Each number is 500 + 40 x the weight over its row's rms, rounded and kept within 0 to 999. Layers, rows and columns count from 0. Numbers have three digits each. The size before them is the row's rms in percent of the matrix's.

# up: layer 4 MLP up, 256x96, rms 0.161, rows 11-32, columns 0-95
# down: layer 4 MLP down (transposed), 256x96, rms 0.15, rows 11-31, columns 0-95
# gate: layer 4 MLP gate, 256x96, rms 0.172, rows 12-32, columns 0-95
up11 098:486565593552456497509478517456489509423460525508520543486468535568509470517498498546501509555415544501588479542552556509485488478505473466419488576486506465495505447521409534429454510505464510465415470554518519501411485499521493452503542414467503501491479552497493496458565461513493497514
down11 101:530539399576507527473456498561507518494492512473541541475460480458489461465572469468525526472510484497507501496478503483559484523465469548461532492481485498579511511500557442584456406473479527603480473564468529540455426553465509491512503489521565587475518550429561489512482464462524474484
gate12 095:513420610511536433518488538523440445539522472460499471528477545459477545557489490517474479472426539554467545495479473513518519559492493552467441461435474462541571462441528482495487488509493534478521511436484517535426565501449541549487541478451563503539512498450532534523492493537481449402
up12 100:516454518475512483475459564522545445505508398578486524510502525464513505535497494436493443448456510516453450473495451460438529473526549590473509448457550498508519510503499496535495519544536508513485454456536514463511480466404436529472548462474425473568530536441587529504509567496542430477
down12 103:486541493522538450521517461521443643517439528429468559476464508443519499482464492542413499495469533548499485513467462539478493556555491539481533405497453537526513501497456495415462470562455501480509440536553455471522480508459482517470474533538503540544485517520617544481475471511512500512
gate13 107:473489525485505507495549518460528453489503541530529515536588516433516449517545481472557393532428490492549486463496491524496499479458465468510488488547421495490466537487490467544483503474384409504497534500488548464539599529526516547474515510521483477583530558508457470528588458481562528528
up13 113:468482438456569490504529485561486489521576538537486479517450555546450539453515477493451501530506540512429571522531482581426520512526497488524550470559473514507589576498536502405512537504522480493524501507463472408468548482439485501513507504544526546553526502504532556474410491527427521491
down13 108:532487558482499503509464504449505399484528569595528481433540509463490504539481559580556483493421481522564479527529478504491470520500519489500537513581520529527514504476474485580508481462472548432476501464492518580540518447532439556549506578552474500456543526470449530492534528501587482512
gate14 092:533518501461451575553494413547482532453532449518490458477510472524467445467473498461576552459546490554489474524507555413499539515564544474574509574493531456515474536524543480473504558474517488525495504542510553476501547552457559571479519589504538559479479493514472502542528548406509471507
up14 092:474505553489520509515521530560442446505576490488509493481490512513519527439563451453494538493502477577457434585556551512512435560472483489432473496544532466549461456500482468488495499494516499529493489462436500502442496533543498509395543522539631421462474498472504429537521525515474489461
down14 092:511442509408460485519517510514518580454451543552548592540521483538515455581489502563530502561503493530591538520457500550556431499520447487524450497534525554466492512517498476480510515576492563471555515474539463498468537489506465559514434495505441437480505607501523510498524520473484527539
gate15 101:494511565503507526550516401498517528458503547470512447500433443522489438445431512536513490535528499567530481533489465451545537471404522478521542476440552504463431494495521476490554515457455547513483509480504454545501508531543432544473493472471503572548442504526579490443518495504479587579
up15 105:553527501510507618484467489527482512548540536543524500497499558448449468486425512545468507451468491462506444520480531503538503578407460476491464493442563494465468573517537512483523487484509444420516542475467495500510499517430455524481525446504467503444489583442475401455445496560505512505
down15 105:521427484542491503458438509544501501542545442497536555499546519485466516577569556547478507522471429486471456412511485437434478523528415519493471556567479494452505506417477458488506550568567490485555502453506499552537485471482541489544540507470493506500486450515510552536455464427524435479
gate16 108:491453569496514496544536492498418548486441494534440482530563501507454486508485495448494507547470517520564484478499469523431450498539410568422491516615463460516504448515466482544422500465473542529420511482511464501509425537523560542537489465505543507552493502526461514443527501465502567551
up16 101:518523462569457524497475495475502438541473562500475541506548490480510454469470503490438531504494495504494533498466531467473523532488500564504460492441513477551431407550466517468454492433526509501383559495511448582529468539524592505502514378535467458511464550480557508499512467565470528521
down16 094:496541521509559539507511433494520514523496458458561576507523520557537522488467584492581462525530517455507391520478537507566477554511487516373431463469540501468433487498537567533496478473555429528520459523486503490557456487481452510454510504511502554540504555472515480498502479455572504530
gate17 087:491512473457494562467515417505547525524468436437460488427510542499496469505539485525416494489510504506457487529447580558513487480483494493428468480524421486421499550456549563473537392513494525477499461479473516473548489535560535510477529602504448497525587476509477485501442548467480493469
up17 094:511507408466538490549456519453557489514482537536455450453499530466538435539582552448515479547605530505436507473488540504479534524497511482551495495543488524506478481536478573492515514536460478431509454536538494535525487532493414458472484520564389514472506451455502506567530527504472436445
down17 091:533537565545517507478503485578582508432491425511503566481464487597506469510413499486525475482461427485527507495478459443558439517464540536478525430533496493473533523511562475486518500544503461558460566562513504487430501495505544512520413456466509506529506583513464544477576539513495521496
gate18 092:482567506480510466533544503493486496561458523497489540438518543448451435559452524474476480498472495506390511476496494488557489445583533545439491554445540461525514451489433512562484471444499521479462482513521535433617460547527448475493457537524579513495473530494523459468558491527504557474
up18 103:476469503524469587421573474459488561549519514494509519464496438452501511595505420479464492575489544436453523466533495493511539451502536509526518518482517418475499421506486496511549457437475502507494514516531503422509516549525465540500420584472428573498506449505498482562461487535485502470
down18 094:541439490543553516448509520527477633515533463526572443460512476544526487542486485479477415544482513445516482438465585534458522502501551483535489397498499501480499538505479516487519479513436484466517486515510525582460575391511479543513449515497525503494508559473497438512542473459485535532
gate19 094:494540515498487441445491534513497513426530465548511423491447540473532472478535565540457507401510447504450577498493549581497513456441500545471504428462528445561476528487519466492538558492438587487460518522451446558484529563494496486494417459496508582516499520486512541459482496526536502479
up19 098:481560513454516468540424544479487496532551486545477537481508470529519539510485487504510486492505453433446477472419524561415496517517455500539444455516536520584545414466488437551536414501492583508488469482554466426527467469536502467540507494466489515472489556571578541510480489520564461481
down19 096:511499548518480526433504482469504512495525485507602466509457558541503568532497492578476419440493475602542583450506432597504525438476543494503558414445526447527472467502514475518460478508474408499443502468520492476547471519483437510492459495544474536445518493479523501474542491495505522493
gate20 099:504517452525484505462518457540527494470420475536383481529529537489425434443488522432443479501514422508489521463504507543449498426494596478507514589523498499468523491559506448519502502483523462545503535543572464491446509434500505428569541484451552478469519543517518483516488535517452447476
up20 097:485440480506484492472528520498532481475531467455635454493454500616572529558571550511551532543519465469411517490442504492519494554422433464538411541542465467552455453536516515544491496486505498539451526520541518496535484504518448524488535516517487458494495513476498454534556488500552485523
down20 100:535486526489532481527483506453524397468552499459580497519512507553557555495557558558581496547497515509513439515511502456561484523528408476473488499522428476512494492502550593429504483490470475465477509504470503413513503561492519502452447514522515471456525557502530505491501456538592586457
gate21 089:516507473472513553484526479539535509479533521468530460474489543425569524452507469551457489491527405504479568485572524511548527464433513438499554525523523548416517570478487489473513455453505514424606516514500491485586449525523520491472506584507446479510495509553487538561447495529497422502
up21 094:501556489473483486483505549506558546515500533538506475538538479436453504496556458483500464493512486406491491474507475447584502432542551526441394456551496521509554449520554557518602538535552512557560569520480564473451506457499470507475495478464497444456537517501476554550486491491435486519
down21 097:518501484484478510520474480398466589466509624493423454500503511454481516509486513562549494536525489488503526549542575501508451518534464467460510545502487594468487513469512469494455497507471513549550534392448518487422451514510459491494435458499422511483559494554478525470493522465548487540
gate22 106:496463593504514516512532577497498515472435518512457455564473420534492490527530536505476539469493505498523465510437509528593445524528492517449424454508454401501472542480564431539440448561471473518417494501585508545518523478530527503465433450473474509463547460515543495504518483531470470479
up22 108:508478536530600498491529517504482527524518507530532471450487478543523534488520472500472524547457558457471567606425535529521541503527524534483369487494471478499488522508540471475513466524514499528447523528477453543541483534490473510570442464471530491468506443418504502458589469575494491601
down22 110:503480512394490499484512492473418488382539549576558408505559483420490450451438513519544557555471487534528555535504495534520541434497456465448490468459579525542469532492507491516485483530513402502491424507531531529504511474523523513503503509512514471510529475476489541543516486549504437514
gate23 099:466491529470536557458601493539444530490492450485540493502538534515500517523502458534443521476564511512497517525541541583548495569439505516507531428495449462529479585496504505526516568448514490489453534486520519426461459525505505586486507510470548463587555566471422539529450447498445508485
up23 114:492576560492501489483466531463474471486587499477537519486468587521483531501521490575461549528523540533471480489540570508537450502462572523527499543519507553505477516412506495569507531441448492510474519500498433575415482508437526567451446451485562541485499524472535509545583458524508498446
down23 110:503455514487508470497459543526510577522488509465472536503492451513560429468454544361536504448484550443538476485494487468457539475485516526489460501444492491462495477590473483419465460520544496493511505519469571410453472505547453417529497522513497495464414475572485477453546499482486509443
gate24 090:509489474510541480521458516532458541507413498490527474493560555521542493521472545470444547434547507480563508497487545469476461498550417455486486487541458480451481446482550441458582460554511441379492490432530440503540483488505515483467510581484533544430473478442491468507462445498502455474
up24 097:564546504556508493518562553440461472562517463482442501398546542478505492507499518508442548524509513506552493518596437524452492494520542455454476470513520537474511581534458543418398454526463509526416478495465543474488457477543512553547448512513495461503494492514531453465475474483440537491
down24 095:519475502494567465566553487519512433420516484499427450509521502463467509455552472591461485462534471486490504544502530534457503517501537485494516508425482574559447487511489478503506529577509450471387505492428537472526505521548543558472589491519582505467498482553475434526535521470464482542
gate25 101:469568527533484448496521495519522501523509489550481486491528527475510558412503531503468464462447494558562519522563475631507463454514476595510457577533479541470466511566456470469556486541497567528540453473481525423435473512489500540514482569524518455544468475475466561501467502497484480430
up25 094:529481473515542468443542517465527488426506513456507468557501457452505529475518512524440542471417491600482530480528463591498470498528425502479556552507539494466550482468544584470565474530496516470423539449466478490512424524519500530495545550489568498469497495534577515444454446532549467528
down25 097:459532509490542507520509543417445531537486528491471555471513435436466449485476511487512516519437519447480557534543502585515530472456537522517439603481515464466492488491537512580505522508449584594478476461470517463510480470484523488432520515492481524510493474483528533535547562459592567435
gate26 094:492524521588451491469448518501470455487530545453479445527564556478523461465545512516517505492455495512559548492561523488498492516570570466501520569464470542469436499539498485506490467501469558581456470525451466440492463482516496423537539528458509413459515467503433533509549464578580499561
up26 095:486476532552423493525517635484508487504439481436482544462497568567460531504555478506496454432507550532496500482488552441474530556519441516516508496561509515461591465486520508482499418537547517469507489498488502475393474480511497511499537494551506540425490562497523473538540555541527550537
down26 096:503460531523482535419515550487527556497468521482499464495495456516387529424484554516558516463561494470535445465496497476430477563460501454555460542500454544486536509402528490538456451436474494527456489464512548504471513435533525440550544475538533493545464474595518459532466469530539507505
gate27 098:546555541526492508476518463513402466568457469517505501481468508524411509458520474595561476473532476431461508483466466498507518544437516476542491487451479561533481510600480518489571489476525536602498453587546563477497494501488475466467476550450456521478515433523528558510493528447480523508
up27 097:460480458523423479525490543442558549491455510520487520429497506507524576527502492495459473513525511545504487476548474541521452417478435518530499482610493469484493452616454451560487517503460500468501436505493458518505418512420442532493495554467477561498519538525449477530555485551551527515
down27 094:520489466439505532506493499553509483526489523456473547487449513527561487457471560498497526522522538538484492479439488545525425475471474516483436466545421547509494511455532519552495567516497483501565622432628428516485461431486487498468508534525458516529506477477507486449472512575485533582
gate28 105:509472445569465482452527460494429477506481541508434567456502553520509526514529552441466575556504437527530537551532551473574515547559517555498458531501581473561423442518477490524499500513544520463484543553522406432540506484445490513539492506520516484528492485477578463569506507468505489474
up28 092:480476437460424565482508456514574498505524518496467496511516502489494524498439538462574544525469507489549426498459511473480529469524553527503520416535505457550434452535431513461547527502501549518454397440560523454570486429570519548503525478451472522481428513465519476487483484554472555489
down28 095:505455463493525500479526419428497646512506499498500520457539509454524546437508484481535517459500527472558471541486528516465515438470548565494585476526507578469477443489522546499543561489496539500575500497519581497522424449496559494550561470562491508468487533444520521459523496473534462512
gate29 098:492503504496452549523517467513492549527401528550519561493566513575556427531539484457415571425476498466497471530483492506546469593454480542474462496505490522404548541503481523450549474499441505522496489555484425546527518501514489513551467509521473557500511543449521521578457500465525547523
up29 102:510628499521423470481479557494486482530479487548497457532506542475491564556460533563478502440552497492431565451416478454456548515479448506566484499469453439485504502587531477499483523542547575476549483493553530500512504477461446418483483517522485474469514502504599505460525512507474481498
down29 108:467411520504488478505518519538510551455483523500468478441481456515514416536506484510459455542473533507541452528510514508500449467436504509481512455573471522459509555537481480533574503494469481530403496590475459550453548479482524536501484379442451546436497510454560576533500477472450527480
gate30 102:473482448563491538528523541473515481475477536492482469500538513524463512536521470462501546572513498515521522517518505458631478450501472507520508548619455485473588429420473519555443469516528453557471507534588495451506469462448562482477480500525507502492540472462532513398506540503479465520
up30 107:524429462499473492511512489556505543578522510464554516534486473515477466438531578536526496472566525461488485568533546510558486513536518483501498496497456553548510591481465487488555454499460483429568585498517522424513538521474540533538543557487461498599521464492549521422492458427486462509
down30 109:461494510553484413551542493549535624495505463524468472489502469455523508457536495565498530480536482468426509580573463501446460520582510471560494558512568546564470540535527462430487514561503516476536455440513500500487469467517565525466523497489448506535500429516556513524487478472459465526
gate31 107:443452522493470471550534514525535578510500459572524567409493449447443500512526479538501476516495480490533558563508515503530511516508471575477498537562434529490490469487466508582552507465458569507478572542468475416510554569486536480522579540506538505465421450471498526489573519500516486490
up31 102:504444523516517492471431544450513420570513533528500474528503517537532455504513556575475389541516506524455511580516526429507524488484557548517558457508440576405473564441486496502550518507497462541558506428510478475537459505553549501482504548510506468519445547465507463514496483520561501470
down31 112:476490517481465526529541560522488569537441527392511479485526551529468491529545521498523513428569488453517484564583461435399490502475438507548505525449503469530479487459517378487494466432507488479518544546425521467521484507489576527502542462532472513458468457478458498481460542487503517521
gate32 102:568526567551498483477517501523487467495587576509522469443422511477445518498481495564497415457535505510431432531519542587516453494498493428495515454453471466470516483485434544481491529510440469517490457533443451557509554455603490517510455530500456506473473488488513509446487506507501464414
up32 107:487483529486537458534528463379509483485483471512518525499483465495542435508556569492487533484481430455567568544546528474506543461471525580527438492535495450491530469496446473461471504499476535480595425513491504470512419527441555534486622451507459507538504517531493501432482478521505485478